python train.py --hidden_size=512 --head_dim=64 --intermediate_size=1024 --norm="rmsnorm" --norm_place="pre" --tie_word_embeddings="early" --beta1=0.93 --lr_head=0.00332 --schedule="wsd" --decay_shape="linear" --max_seq_len=1536 --max_steps=10138
Each number is 50 + 15 x the weight over its row's rms, rounded and kept within 0 to 99. Layers, rows and columns count from 0. The size before them is the row's rms in percent of the matrix's.

# up: layer 12 MLP up, 1024x512, rms 0.182, rows 18-52, columns 128-191
# down: layer 12 MLP down (transposed), 1024x512, rms 0.122, rows 18-52, columns 128-191
# gate: layer 12 MLP gate, 1024x512, rms 0.166, rows 19-53, columns 128-191
up18 102:53 41 56 36 26 51 36 51 48 30 64 66 53 43 52 42 62 34 37 76 59 57 75 76 51 62 54 54 33 46 51 52 45 41 64 47 58 79 47 40 69 55 65 67 61 34 50 55 47 24 58 54 59 60 60 54 59 57 71 53 49 59 57 54
down18 103:49 40 73 70 43 80 48 68 30 58 32 64 37 49 46 18 37 49 70 58 53 58 45 22 54 57 30 66 45 32 61 65 54 72 79 24 25 48 16 41 57 54 40 21 46 39 53 45 27 71 38 66 63 38 54 23 40 56 55 79 66 44 31 63
gate19 101:49 28 76 42 57 57 38 39 61 39 38 20 54 60 55 54 63 36 35 60 39 30 58 42 61 47 44 59 46 65 43 47 70 26 60 49 37 39 57 73 44 20 31 46 31 32 70 52 51 69 45 27 80 59 51 60 46 54 58 50 44 32 59 48
up19 101:55 44 49 48 47 55 38 26 55 23 68 52 49 43 55 66 63 64 64 29 49 34 43 48 60 28 46 68 68 38 46 35 29 53 48 42 23 50 47 55 66 38 33 60 23 55 50 63 35 60 55 28 87 50 47 43 59 81 58 74 29 41 28 39
down19 100:72 29 35 50 32 50 58 41 44 49 43 38 33 62 43 49 60 48 41 30 74 58 46 52 33 35 69 45 54 60 56 51 50 58 53 25 70 37 52 16 33 58 41 70 30 41 77 36 58 68 70 68 45 39 59 68 50 33 46 49 34 51 49 83
gate20 095:46 51 45 38 43 37 81 68 42 53 74 93 57 66 20 48 28 70 45 79 36 30 63 51 19 45 45 63 42 57 31 80 41 66 53 46 84 74 36 56 46 34 53 44 53 50 47 54 35 74 59 75 58 58 58 28 50 37 53 62 32 63 61 49
up20 097:50 35 49 58 48 40 39 54 43 55 58 24 21 36 63 45 61 39 40 52 22 41 27 52 60 66 54 32 43 58 59 35 26 53 69 63 42 60 50 51 54 28 43 39 58 70 36 28 62 33 52 60 58 59 85 62 64 47 63 54 51 50 44 58
down20 099:31 54 59 63 47 44 32 28 60 70 32 26 38 42 22 46 40 39 51 71 78 45 69 62 25 47 78 27 55 72 51 36 58 45 57 31 49 80 44 33 35 52 63 58 67 62 60 52 49 75 42 41 38 57 35 46 55 45 46 44 52 33 57 36
gate21 098:44 51 58 71 66 53 71 48 51 54 40 57 43 65 60 47 45 54 55 29 52 46 73 41 50 76 45 61 42 49 79 48 73 39 57 72 37 49 63 40 69 55 50 73 67 72 51 46 32 23 54 44 55 57 53 26 65 74 68 40 45 55 45 52
up21 096:51 76 30 53 43 50 31 37 47 46 47 60 60 46 38 81 47 43 52 44 40 52 43 51 74 25 51 31 54 49 32 50 30 51 47 36 46 37 31 61 21 56 41 38 50 51 75 45 66 43 45 52 66 22 60 54 40 37 43 58 54 35 41 51
down21 094:57 62 29 72 27 55 51 64 52 63 64 73 55 40 63 73 78 43 62 55 47 37 56 38 27 53 47 46 69 51 49 33 74 61 39 51 37 51 30 32 45 62 48 63 10 63 41 42 49 51 41 48 56 28 62 47 66 39 38 69 45 36 67 23
gate22 103:56 55 63 33 37 65 44 53 35 56 48 34 54 62 39 54 44 32 39 59 39 38 66 60 46 31 38 64 45 57 57 64 98 48 35 89 29 39 48 36 39 36 53 62 70 35 47 67 58 53 49 50 57 37 43 29 64 47 17 93 47 56 48 87
up22 102:45 37 85 70 77 53 47 69 68 45 55 38 48 60 59 40 36 63 72 45 56 38 41 57 37 30 80 40 25 46 45 52 50 58 53 14 83 72 58 66 49 53 59 45 29 56 51 70 48 29 51 47 44 87 28 88 34 61 61 53 38 63 45 38
down22 096:61 46 36 52 42 20 42 65 46 36 48 55 36 54 54 24 34 48 59 61 52 52 75 56 64 66 52 69 21 29 57 53 49 55 71 55 73 72 62 65 23 75 41 77 53 22 53 41 68 35 43 42 49 69 64 25 56 51 36 62 21 64 34 52
gate23 097:21 78 66 41 70 43 57 39 20 26 39 73 34 42 56 62 49 44 50 43 50 46 58 40 53 33 64 50 56 54 21 49 47 36 37 68 37 36 66 57 38 62 35 49 43 61 52 22 58 42 67 38 68 48 36 41 56 50 71 59 37 64 55 41
up23 090:47 38 46 15 46 37 68 71 49 60 36 29 41 46 41 47 58 47 38 41 38 56 39 62 47 35 39 65 44 67 58 69 66 50 39 48 42 55 33 35 77 53 40 58 46 33 47 51 27 54 38 59 34 52 54 66 33 46 53 74 43 29 29 38
down23 092:51 28 80 48 54 70 68 30 51 68 77 71 34 34 49 48 62 55 61 31 40 52 75 50 41 54 45 72 39 53 44 53 88 62 52 61 56 63 80 38 34 64 28 79 46 59 53 84 62 30 41 46 63 36 53 63 48 59 62 84 56 34 67 71
gate24 102:30 42 47 45 63 63 42 29 62 63 56 33 53 42 61 50 42 68 51 69 56 47 55 57 40 65 50 45 41 36 68 56 51 66 57 59 53 48 55 58 54 62 47 51 42 31 47 27 45 43 48 38 45 60 74 40 55 55 55 47 44 18 55 39
up24 100:40 24 57 56 86 28 46 75 60 51 60 39 69 36 22 57 53 55 38 43 30 38 47 54 30 51 28 54 36 58 63 45 56 23 45 48 36 46 70 76 81 53 59 49 42 55 71 60 66 54 24 44 81 30 50 62 55 31 55 40 68 33 67 54
down24 100:35 38 72 68 73 42 60 51 55 33 48 38 32 62 71 47 69 47 18 45 57 62 53 47 85 50 39 35 34 47 50 76 26 50 38 80 68 44 79 64 55 44 73 51 67 45 64 52 68 55 65 66 36 42 40 45 59 40 52 40 65 60 46 48
gate25 102:59 67 60 35 52 62 42 41 49 41 64 62 51 27 50 33 34 51 81 24 69 44 49 61 65 62 61 26 28 49 40 10 57 20 44 45 38 67 62 53 43 44 32 58 17 63 56 24 49 34 34 45 32 47 57 57 27 46 76 54 75 54 62 29
up25 098:44 64 30 41 57 21 57 39 57 29 46 34 39 50 93 54 61 61 58 41 40 23 51 27 45 29 47 74 81 72 71 68 73 32 68 54 52 42 58 51 68 57 54 33 72 56 52 37 50 67 30 58 38 62 39 48 53 61 50 53 53 29 46 33
down25 101:45 54 56 74 35 59 61 39 74 67 61 77 40 61 46 42 58 63 51 55 74 40 70 40 60 16 52 50 59 61 61 68 51 71 61 40 43 36 42 42 68 63 52 44 57 51 36 25 29 41 17 56 60 49 51 40 46 54 95 54 46 49 66 77
gate26 100:38 41 65 38 50 48 76 39 66 45 36 51 54 28 08 42 65 54 36 48 35 02 34 37 54 50 45 23 81 42 40 29 80 46 51 47 39 64 55 42 11 43 28 63 25 55 51 54 46 71 31 25 33 62 49 40 60 49 88 74 46 53 44 74
up26 101:78 35 67 32 63 70 60 31 34 60 55 45 39 62 60 49 36 41 57 40 37 64 73 72 57 14 77 54 61 50 37 65 45 44 48 27 68 54 65 62 47 48 21 41 67 44 22 28 73 49 34 75 77 53 60 38 47 52 47 54 57 68 86 43
down26 100:43 44 20 67 42 62 72 38 64 82 45 38 65 49 64 42 64 87 48 51 50 20 40 75 35 59 49 47 47 43 55 59 49 50 50 58 75 74 63 24 25 33 31 65 45 31 79 40 55 24 81 44 49 33 34 59 58 49 47 45 61 83 74 43
gate27 102:29 59 23 34 57 48 57 49 70 48 40 42 46 59 36 44 48 36 57 61 76 89 63 83 66 43 85 55 10 61 38 64 36 70 39 58 44 16 40 84 32 85 73 88 49 39 69 58 37 31 64 39 71 40 34 54 37 17 15 39 66 35 36 57
up27 103:66 59 12 43 57 26 37 49 43 57 38 57 47 48 52 58 73 65 11 48 79 53 66 51 64 63 54 67 56 28 37 69 59 42 81 65 67 44 42 52 43 38 14 74 85 23 33 54 44 69 60 27 42 43 54 51 25 45 60 42 61 43 50 83
down27 099:56 64 44 26 52 25 76 35 73 46 52 26 53 41 40 44 34 56 68 68 40 50 62 71 50 46 54 36 44 51 21 65 57 88 49 51 31 43 65 56 15 32 62 22 53 47 56 47 41 54 47 73 48 43 25 52 80 45 46 50 53 67 71 31
gate28 101:43 50 47 80 37 31 31 56 82 54 24 50 47 38 71 35 37 47 55 54 43 33 39 71 19 33 53 25 51 57 44 61 70 47 68 53 62 37 54 40 70 89 26 52 43 40 22 74 11 56 29 55 50 37 61 34 60 43 60 79 60 70 35 69
up28 100:38 54 72 78 28 49 34 59 54 34 32 55 66 58 67 29 41 49 64 47 61 53 44 62 41 50 71 66 44 60 70 43 51 51 59 34 41 19 62 30 72 40 49 44 38 46 44 48 50 41 64 43 30 65 70 69 72 26 34 71 75 35 69 66
down28 099:58 67 77 39 73 49 50 51 40 45 39 53 57 39 46 43 47 57 39 58 51 46 53 52 49 36 57 61 73 66 23 33 56 43 57 76 25 50 64 70 63 37 67 55 59 64 40 53 40 36 57 50 53 66 75 78 37 16 77 40 41 43 45 09
gate29 099:52 56 49 38 62 70 58 28 47 50 52 32 54 61 58 53 58 57 77 16 58 66 65 24 60 46 46 47 67 31 52 60 54 65 63 60 38 21 51 58 42 63 31 41 63 38 77 39 58 37 39 53 26 20 42 60 82 52 59 39 48 50 53 46
up29 095:40 52 39 57 39 63 66 77 70 46 47 51 73 43 18 40 25 72 65 20 41 66 21 30 66 26 57 52 65 33 18 68 54 25 65 61 46 70 41 11 46 38 50 47 54 53 38 39 28 68 77 51 57 40 08 34 30 55 51 31 58 41 57 19
down29 097:56 70 32 38 62 60 66 75 74 59 87 53 53 50 56 48 75 31 41 57 56 41 58 62 42 41 31 13 57 42 58 58 41 11 35 46 41 48 43 33 47 59 68 47 30 28 13 32 56 54 52 52 69 46 39 27 74 43 34 51 40 51 54 36
gate30 103:60 52 59 48 41 45 70 54 56 38 31 29 60 46 48 30 30 40 41 46 66 56 54 45 64 58 49 68 65 62 41 50 50 86 15 80 63 52 43 60 52 46 72 73 45 63 58 24 23 23 59 37 55 51 51 79 48 23 56 46 51 34 56 37
up30 106:67 60 74 61 35 38 60 39 40 15 64 79 44 63 41 42 47 43 55 65 57 48 53 56 34 28 71 56 51 72 33 46 64 62 21 42 55 65 52 42 55 53 40 49 53 57 62 51 35 44 32 66 40 27 42 60 36 41 49 36 64 31 57 43
down30 103:61 63 50 53 64 32 41 54 32 46 49 31 58 67 65 41 54 56 40 35 33 71 38 53 73 38 41 49 99 71 29 39 16 39 50 58 48 60 34 53 41 38 52 55 57 52 64 30 54 75 56 57 69 79 22 75 33 24 81 49 52 35 47 39
gate31 092:24 34 67 22 50 46 55 54 63 75 43 41 51 49 81 46 47 44 46 52 26 74 33 38 30 50 33 52 60 45 21 34 40 44 39 61 18 54 58 34 37 64 25 42 13 57 48 57 48 24 39 47 65 53 38 31 47 36 63 50 41 40 58 72
up31 093:79 33 47 46 68 53 56 32 47 09 88 49 40 50 68 23 73 60 45 46 45 50 41 29 47 69 79 44 53 60 51 44 45 70 47 84 69 40 57 56 43 62 47 48 56 48 70 59 52 57 56 61 45 43 57 54 50 55 37 45 55 53 67 07
down31 096:86 59 39 23 42 28 47 36 58 26 45 40 41 77 37 49 34 66 38 72 46 32 60 46 60 63 38 41 17 59 55 47 99 62 59 39 64 54 41 35 29 45 63 68 75 50 28 38 46 85 53 43 37 61 38 48 45 15 71 53 68 36 43 61
gate32 102:51 59 50 41 69 49 92 27 42 49 50 49 77 39 70 45 23 61 46 67 52 41 57 61 67 56 47 66 65 22 48 58 61 63 53 47 49 49 45 29 66 44 36 65 87 76 43 57 69 69 57 63 94 36 86 35 39 67 22 77 49 22 51 47
up32 102:60 41 64 06 39 50 61 60 25 68 44 67 19 45 19 51 71 51 33 31 84 37 52 60 34 39 47 34 67 59 53 34 59 53 70 43 67 39 32 75 62 54 31 30 42 39 45 53 53 43 51 56 62 52 60 54 56 63 61 43 73 65 63 60
down32 105:61 61 42 40 51 55 27 47 38 32 50 44 40 33 52 64 41 30 49 25 52 52 52 35 21 64 55 50 29 45 77 66 28 54 46 34 32 46 12 47 39 31 51 58 50 72 38 52 54 52 46 38 49 45 46 44 47 69 62 31 52 63 36 23
gate33 103:38 64 60 38 38 50 64 52 51 53 33 52 13 41 61 45 46 36 62 30 44 57 50 70 35 43 70 41 63 54 74 64 52 75 65 54 60 61 28 64 26 69 50 59 34 69 91 52 56 46 49 58 47 59 44 49 68 29 53 39 32 39 30 53
up33 100:39 46 57 51 77 38 51 76 32 58 39 55 22 60 30 49 49 31 42 33 87 73 42 59 41 48 40 23 36 19 55 80 47 43 53 40 61 52 35 37 45 53 52 34 40 50 46 66 39 30 43 54 33 58 42 53 79 56 45 22 43 32 54 40
down33 101:70 85 44 68 36 48 44 31 50 48 53 73 57 53 45 76 73 70 50 36 43 54 52 33 84 27 56 38 43 50 52 41 15 13 46 41 46 62 58 53 25 42 64 30 52 48 30 59 61 40 65 32 46 70 56 53 46 38 49 37 22 36 15 53
gate34 098:41 22 42 45 45 27 62 59 50 32 61 71 43 38 78 49 27 58 59 67 43 65 00 42 38 52 86 47 40 53 74 81 46 39 41 45 39 50 52 22 38 29 26 54 44 36 53 50 46 74 38 62 42 56 30 52 28 55 51 52 41 50 53 61
up34 097:53 62 53 49 69 42 42 48 22 42 43 72 50 49 76 44 48 60 50 72 62 26 54 67 38 48 41 74 44 24 70 52 24 66 45 34 60 30 56 53 66 21 53 46 42 31 48 56 46 87 57 68 45 48 28 48 25 68 36 49 64 52 43 46
down34 096:24 49 58 41 40 51 47 42 80 77 13 56 35 52 29 62 69 24 54 59 34 61 26 54 30 32 47 66 40 55 61 59 63 65 60 45 50 54 48 68 48 61 36 42 68 43 49 44 69 48 67 50 47 36 34 52 21 42 43 29 26 55 57 68
gate35 103:54 35 28 50 14 25 42 50 47 53 30 49 40 48 54 37 46 37 84 31 42 30 24 49 59 34 30 50 32 66 17 47 59 66 48 39 43 64 79 30 35 39 47 49 58 35 57 62 65 47 54 53 53 72 66 18 42 42 34 55 81 31 47 61
up35 105:75 67 40 41 63 55 28 43 58 47 64 62 53 55 59 51 49 41 51 67 36 49 61 57 59 83 27 45 46 50 52 46 64 65 53 43 40 55 76 32 54 46 43 66 75 38 56 51 60 72 33 50 57 55 23 42 60 45 37 57 48 63 70 56
down35 104:66 37 45 62 28 45 59 61 60 56 54 48 50 50 33 49 58 54 50 52 30 39 30 19 33 79 35 65 04 39 69 58 55 27 50 53 20 62 40 38 56 46 58 40 21 49 40 68 36 48 37 44 68 49 83 18 53 27 59 26 60 44 44 33
gate36 099:46 63 35 52 54 47 51 46 35 51 63 54 45 43 55 71 65 60 56 68 65 60 57 48 47 37 21 46 46 69 83 52 50 22 48 55 33 67 18 51 42 36 41 50 57 78 42 67 45 41 27 31 36 53 38 49 52 15 75 43 56 51 66 44
up36 099:47 26 45 48 75 54 59 47 60 23 60 42 29 49 38 48 50 51 31 63 33 59 73 42 39 37 37 63 57 38 28 55 45 40 71 53 46 46 39 47 70 40 58 45 60 34 52 71 46 46 74 67 70 58 68 38 72 54 29 36 41 49 45 46
down36 102:72 60 47 29 36 61 73 04 63 49 58 41 30 39 46 76 31 77 71 49 46 43 56 60 25 44 68 47 59 15 37 39 53 44 59 46 64 43 59 64 64 44 60 49 46 66 42 52 52 27 35 58 44 47 29 62 70 38 59 53 68 29 69 46
gate37 102:51 29 57 36 29 61 76 77 34 48 57 19 73 53 67 49 66 20 49 51 54 54 40 53 41 03 51 57 35 13 22 68 46 51 41 61 69 65 50 70 54 70 34 53 58 67 25 48 36 37 68 33 40 44 49 74 45 49 45 55 24 45 53 45
up37 102:50 47 49 48 49 45 57 63 59 48 66 36 79 57 18 73 62 36 40 37 32 48 58 42 49 21 41 45 57 37 47 60 31 52 60 77 44 27 47 48 59 54 34 51 48 63 33 49 47 32 32 44 64 22 68 41 53 57 41 33 57 48 41 40
down37 100:75 69 66 33 28 62 67 26 22 34 35 78 37 33 69 54 37 68 44 62 53 64 70 66 80 42 52 55 59 57 63 41 62 49 42 51 51 52 45 66 37 80 36 50 20 53 32 75 40 19 55 42 43 48 28 63 56 58 37 56 53 51 52 40
gate38 102:47 75 71 55 39 29 47 80 69 57 47 17 37 68 66 47 53 37 53 65 39 66 19 38 42 89 30 57 45 76 42 46 35 53 38 60 60 59 69 79 60 33 45 75 46 36 69 70 26 78 51 41 57 52 42 50 46 41 30 57 60 52 77 63
up38 103:82 56 62 51 39 57 69 31 43 65 66 47 52 69 29 56 54 48 40 62 45 61 62 39 35 43 60 68 56 80 80 50 47 52 37 50 53 37 65 46 45 68 57 43 42 64 36 46 53 65 55 42 09 49 44 30 33 58 26 15 71 55 25 34
down38 100:50 43 54 43 41 44 54 44 30 39 50 48 54 29 49 34 44 48 26 33 33 57 37 56 71 74 45 20 31 61 64 42 41 41 49 62 41 63 46 40 65 35 44 74 54 53 58 61 33 49 51 48 32 55 61 47 36 61 52 55 39 38 43 48
gate39 095:26 19 46 62 61 62 46 28 40 07 18 45 59 51 30 56 52 50 14 20 30 56 55 48 42 32 60 32 60 72 67 57 55 79 63 36 36 64 37 33 52 27 54 58 68 30 48 63 56 82 34 60 41 07 64 68 59 48 70 59 38 51 56 56
up39 091:63 86 35 53 52 16 83 71 45 64 42 45 50 57 57 35 42 35 38 51 45 72 65 35 60 63 80 34 35 62 54 46 44 34 44 51 61 54 56 64 46 57 51 56 70 63 44 45 45 43 25 59 60 65 52 53 68 71 70 57 86 24 25 57
down39 099:38 46 57 45 37 54 41 58 63 46 36 42 71 62 37 39 73 62 54 59 59 54 47 40 67 63 24 58 40 31 54 24 87 32 20 66 82 54 60 36 50 45 46 47 45 65 38 30 51 45 56 29 65 48 69 35 70 32 45 68 58 21 54 37
gate40 097:33 63 47 56 43 21 67 39 47 40 59 42 47 65 60 45 51 43 36 22 49 39 42 38 80 67 63 59 31 61 23 63 52 66 67 27 53 74 36 65 64 42 63 43 37 43 71 60 58 46 53 38 43 47 60 52 48 80 55 35 67 53 63 56
up40 106:55 54 72 55 59 48 56 17 54 42 38 61 29 19 61 66 47 70 42 47 55 36 50 79 60 61 30 47 16 32 39 43 67 44 36 40 52 94 50 62 47 59 68 63 57 23 45 63 49 45 68 61 49 41 48 50 72 58 58 47 57 43 44 91
down40 100:59 67 72 58 42 53 66 38 60 45 69 52 69 55 63 25 30 61 41 51 34 44 44 71 18 63 46 24 35 49 46 41 29 41 62 76 57 63 39 53 50 33 28 36 47 61 60 36 50 33 41 43 53 39 41 49 39 37 80 72 33 54 28 32
gate41 101:26 82 68 61 50 60 27 68 49 43 36 45 45 42 48 57 18 68 38 50 33 66 27 66 42 68 46 28 44 48 59 73 31 73 35 41 56 46 31 72 53 70 66 81 44 59 54 32 26 53 36 71 39 42 62 43 43 45 33 25 59 50 82 62
up41 097:80 34 52 62 44 39 32 48 34 50 62 20 66 69 93 72 57 56 84 43 64 49 21 50 44 36 41 20 47 47 48 52 37 44 35 69 80 32 54 67 56 46 61 55 57 58 42 54 66 54 22 51 49 58 20 29 38 22 58 29 58 31 70 38
down41 094:53 71 58 54 56 49 70 27 32 51 58 25 66 70 61 62 69 47 51 54 49 41 47 45 55 42 73 30 80 19 39 51 55 59 38 55 36 29 46 32 71 56 49 29 69 42 24 45 64 52 75 51 68 74 35 47 63 32 45 53 66 48 70 61
gate42 102:77 56 57 58 60 59 66 36 69 57 44 40 44 38 50 39 20 60 68 42 51 45 59 65 42 48 33 48 54 21 81 77 64 61 52 59 80 61 63 42 59 42 74 34 31 82 47 50 57 34 62 24 41 34 61 42 23 46 59 52 26 35 30 45
up42 101:32 47 59 48 38 45 46 45 29 70 44 52 51 80 58 32 51 28 44 60 75 31 32 46 61 44 41 47 49 48 65 60 60 41 65 38 18 76 30 36 35 36 67 49 50 70 63 39 27 41 75 66 69 63 39 58 87 46 85 46 69 48 63 54
down42 106:28 53 42 56 52 48 18 55 27 71 44 37 38 42 54 77 42 34 18 55 23 34 55 51 56 59 40 45 66 31 40 37 57 47 56 18 57 37 57 24 40 30 43 81 68 53 54 66 54 45 42 66 59 57 54 62 51 48 46 57 73 63 28 40
gate43 097:61 60 64 56 46 49 56 60 90 60 37 53 55 52 60 52 42 70 20 46 58 59 56 59 19 56 34 52 39 59 75 52 56 36 38 60 51 52 41 50 31 44 74 50 61 32 64 48 53 73 61 67 65 39 61 70 60 38 39 66 50 51 50 31
up43 101:33 19 52 68 60 54 56 63 59 37 52 79 59 26 47 33 53 59 14 38 39 42 33 70 55 65 33 45 70 41 53 62 41 50 56 64 77 47 57 42 30 49 28 29 64 35 37 60 43 54 57 56 33 48 15 61 64 37 48 47 52 75 59 43
down43 100:39 58 47 43 54 72 32 65 22 41 28 47 58 71 66 45 34 26 65 78 12 31 47 42 40 39 75 42 65 49 56 27 25 42 63 52 58 42 56 45 64 80 55 49 52 65 54 64 52 48 32 38 65 76 80 39 68 64 69 61 55 47 78 47
gate44 101:58 35 53 45 48 40 27 47 50 29 60 51 27 40 09 69 78 36 41 41 61 48 18 64 38 46 54 61 62 59 50 42 69 69 45 45 25 47 64 29 71 47 44 91 67 52 49 65 54 59 49 58 58 61 50 62 77 45 65 55 43 46 64 43
up44 097:26 36 48 38 55 47 50 56 61 48 52 53 46 62 38 48 40 49 25 65 57 65 61 63 61 46 36 61 56 48 50 46 51 67 54 49 62 77 34 47 89 54 50 52 55 53 60 82 76 20 40 47 24 51 27 47 59 81 61 72 40 56 37 51
down44 097:82 68 43 56 63 70 66 55 67 53 60 55 84 49 35 85 42 44 59 44 27 39 44 62 59 27 58 38 48 43 54 65 11 56 61 51 55 57 44 52 23 60 50 60 61 49 45 61 50 50 47 77 40 65 54 42 48 28 53 76 70 50 68 50
gate45 098:23 41 59 41 57 48 22 50 40 27 51 42 52 54 66 68 40 31 53 41 37 44 37 30 23 43 60 44 33 33 42 51 60 85 77 36 54 44 33 53 34 53 52 46 37 70 52 36 54 72 73 76 71 59 43 53 39 45 11 59 52 22 25 20
up45 098:26 24 53 58 45 74 76 65 46 35 51 42 81 75 52 71 48 54 58 31 57 54 40 56 34 32 55 55 27 58 63 57 37 55 66 36 37 43 52 39 54 52 41 44 57 73 24 66 58 49 45 71 32 50 48 34 29 45 16 53 55 48 65 69
down45 097:56 59 54 24 61 32 31 36 46 50 53 37 41 38 33 76 60 21 74 57 42 53 39 42 46 34 60 61 47 37 37 39 40 59 63 67 50 78 50 60 63 18 58 32 54 70 56 59 57 66 65 79 45 48 37 30 59 44 49 35 45 56 55 57
gate46 099:65 30 50 46 25 61 64 24 60 55 49 38 41 49 49 45 49 48 54 65 34 53 68 37 50 71 45 45 60 54 54 57 44 42 44 40 45 64 54 46 41 40 41 33 67 19 74 24 36 61 70 39 34 51 33 70 48 57 58 50 51 63 52 71
up46 099:24 57 26 77 47 51 39 60 37 63 61 38 57 48 36 36 42 55 76 64 60 78 38 44 61 37 43 47 56 72 53 49 54 38 48 79 72 30 65 77 55 55 57 44 45 43 56 60 39 36 60 34 43 38 67 61 42 57 49 32 81 46 76 60
down46 095:58 51 39 67 30 33 51 28 57 57 71 39 45 64 35 49 45 67 40 45 72 74 31 34 60 49 63 49 52 47 47 48 19 39 45 53 62 48 53 35 68 53 59 53 30 59 56 56 59 55 40 32 52 37 56 28 50 54 33 71 43 73 39 50
gate47 101:60 33 29 23 46 49 80 51 58 54 56 58 66 53 69 74 66 40 54 36 48 30 47 57 60 50 43 42 52 34 64 46 27 56 26 51 72 64 62 52 47 44 45 56 51 66 52 25 33 68 30 57 37 44 34 42 82 33 70 62 55 40 27 55
up47 100:41 79 45 49 52 58 19 69 42 26 48 45 54 89 24 50 49 49 23 45 31 30 48 50 16 53 42 44 38 64 45 61 66 36 32 54 53 46 74 38 34 40 35 59 38 50 65 35 33 59 60 49 51 46 28 42 59 69 11 53 56 28 41 37
down47 102:38 37 38 68 41 65 32 48 44 52 37 23 57 59 52 35 64 41 38 45 57 82 34 41 57 50 52 40 44 50 37 41 55 35 75 56 54 49 12 46 64 69 45 36 81 50 27 48 12 64 50 35 44 34 40 49 13 23 66 36 62 55 67 49
gate48 104:67 75 41 36 44 47 75 62 68 28 55 66 41 65 46 50 39 52 59 49 41 50 34 45 39 54 53 66 58 38 56 38 24 46 45 33 68 39 50 47 68 21 48 49 20 93 36 46 58 35 55 48 62 76 77 42 72 46 41 68 26 52 64 41
up48 103:45 37 23 61 20 46 56 47 34 78 60 54 43 77 62 34 42 59 20 49 63 48 57 43 30 52 50 66 52 35 49 40 31 51 61 42 57 67 65 32 37 55 28 69 55 48 48 50 50 49 56 41 49 67 32 47 64 56 51 43 77 50 61 31
down48 095:50 56 40 70 41 40 33 52 38 62 73 51 48 59 50 57 52 30 38 37 62 49 62 55 27 42 39 56 56 48 29 23 22 43 36 59 39 37 55 35 28 55 34 62 50 36 31 49 48 25 40 44 64 48 63 28 46 42 46 53 81 48 69 34
gate49 102:85 27 24 66 44 70 61 42 44 50 62 49 34 57 51 65 50 51 18 56 45 51 41 55 50 34 63 48 49 55 49 63 65 75 58 63 55 60 62 68 81 56 36 34 48 41 37 91 59 33 76 76 68 51 70 35 53 37 63 37 56 66 56 45
up49 106:46 76 51 31 61 54 39 22 52 76 51 69 47 62 40 38 44 60 79 64 38 53 74 41 61 44 43 61 43 45 49 50 35 38 23 33 38 53 55 40 12 60 53 66 51 69 44 53 48 47 81 39 28 64 29 54 59 50 64 43 46 46 58 53
down49 103:27 64 20 57 44 28 62 45 55 55 51 68 55 52 54 40 82 34 56 40 57 48 41 49 43 47 53 45 63 31 43 59 51 66 57 71 45 51 43 59 42 74 42 44 46 21 60 34 46 42 34 34 47 53 75 16 64 49 39 70 43 57 61 58
gate50 101:43 70 38 67 65 67 63 40 69 54 60 13 55 48 64 62 31 60 34 50 48 63 54 40 46 51 47 54 39 26 34 83 44 59 58 63 52 37 91 67 83 21 59 74 45 67 49 76 30 35 58 60 80 45 62 57 62 70 45 48 64 43 42 63
up50 100:31 49 49 75 38 42 31 67 59 68 24 36 61 57 55 55 32 43 56 29 65 62 40 32 32 28 67 58 57 54 39 46 63 77 67 62 56 22 88 31 42 57 55 58 38 60 37 46 55 73 33 39 70 51 70 73 71 63 40 37 42 38 59 47
down50 097:78 51 46 58 65 54 71 35 45 62 38 53 53 41 50 52 71 54 55 60 46 48 41 43 50 58 53 67 29 57 50 52 25 52 57 39 64 39 28 43 43 58 49 39 49 45 40 34 56 37 60 48 70 40 60 22 28 43 28 43 59 41 30 49
gate51 104:57 66 19 57 50 45 62 57 52 23 62 52 55 59 51 42 66 53 41 48 57 46 52 60 55 60 79 20 49 43 38 51 34 50 54 46 66 45 32 36 04 63 08 55 50 41 36 45 56 46 40 46 75 49 69 34 47 33 57 39 49 65 45 67
up51 100:51 43 44 28 64 35 66 40 67 16 66 71 56 47 73 22 49 40 38 51 58 53 44 34 26 56 79 46 44 55 29 65 47 77 68 48 62 48 49 33 34 37 13 59 58 72 43 48 32 48 36 67 29 54 36 62 45 35 59 51 73 35 55 41
down51 098:12 70 56 39 77 63 45 28 70 81 19 55 71 18 62 63 52 64 74 52 59 32 36 72 65 41 53 43 70 62 17 60 61 60 36 42 37 43 36 42 47 73 21 38 57 40 53 54 52 54 49 39 65 65 29 60 59 44 52 45 37 22 29 74
gate52 104:42 53 45 63 26 72 44 48 35 50 49 59 27 41 46 47 62 57 18 84 56 66 37 46 39 62 25 25 49 58 60 55 42 83 33 50 29 43 23 30 07 47 49 55 49 36 55 19 72 56 42 76 56 64 64 40 47 49 19 54 30 34 37 40
up52 107:63 41 62 82 42 32 66 69 62 52 29 66 45 49 82 30 34 26 58 43 24 34 66 25 68 58 43 80 52 46 63 54 59 36 32 54 88 50 66 56 76 69 48 28 52 58 39 42 58 43 78 24 27 47 51 45 47 61 53 56 35 69 55 61
down52 106:48 37 16 60 57 25 51 57 78 30 80 60 45 31 45 68 47 30 56 57 43 46 63 42 62 37 23 46 43 42 53 60 55 48 61 56 34 52 70 11 59 90 61 60 34 65 70 57 49 48 39 55 39 59 53 62 54 57 30 94 44 60 69 57
gate53 105:66 54 48 57 44 47 32 26 28 42 44 64 39 67 57 62 44 36 27 57 43 62 59 54 43 61 39 46 60 77 56 60 71 97 38 20 66 32 41 28 64 61 48 67 49 59 49 37 63 48 70 45 81 37 80 64 46 59 61 50 39 62 70 12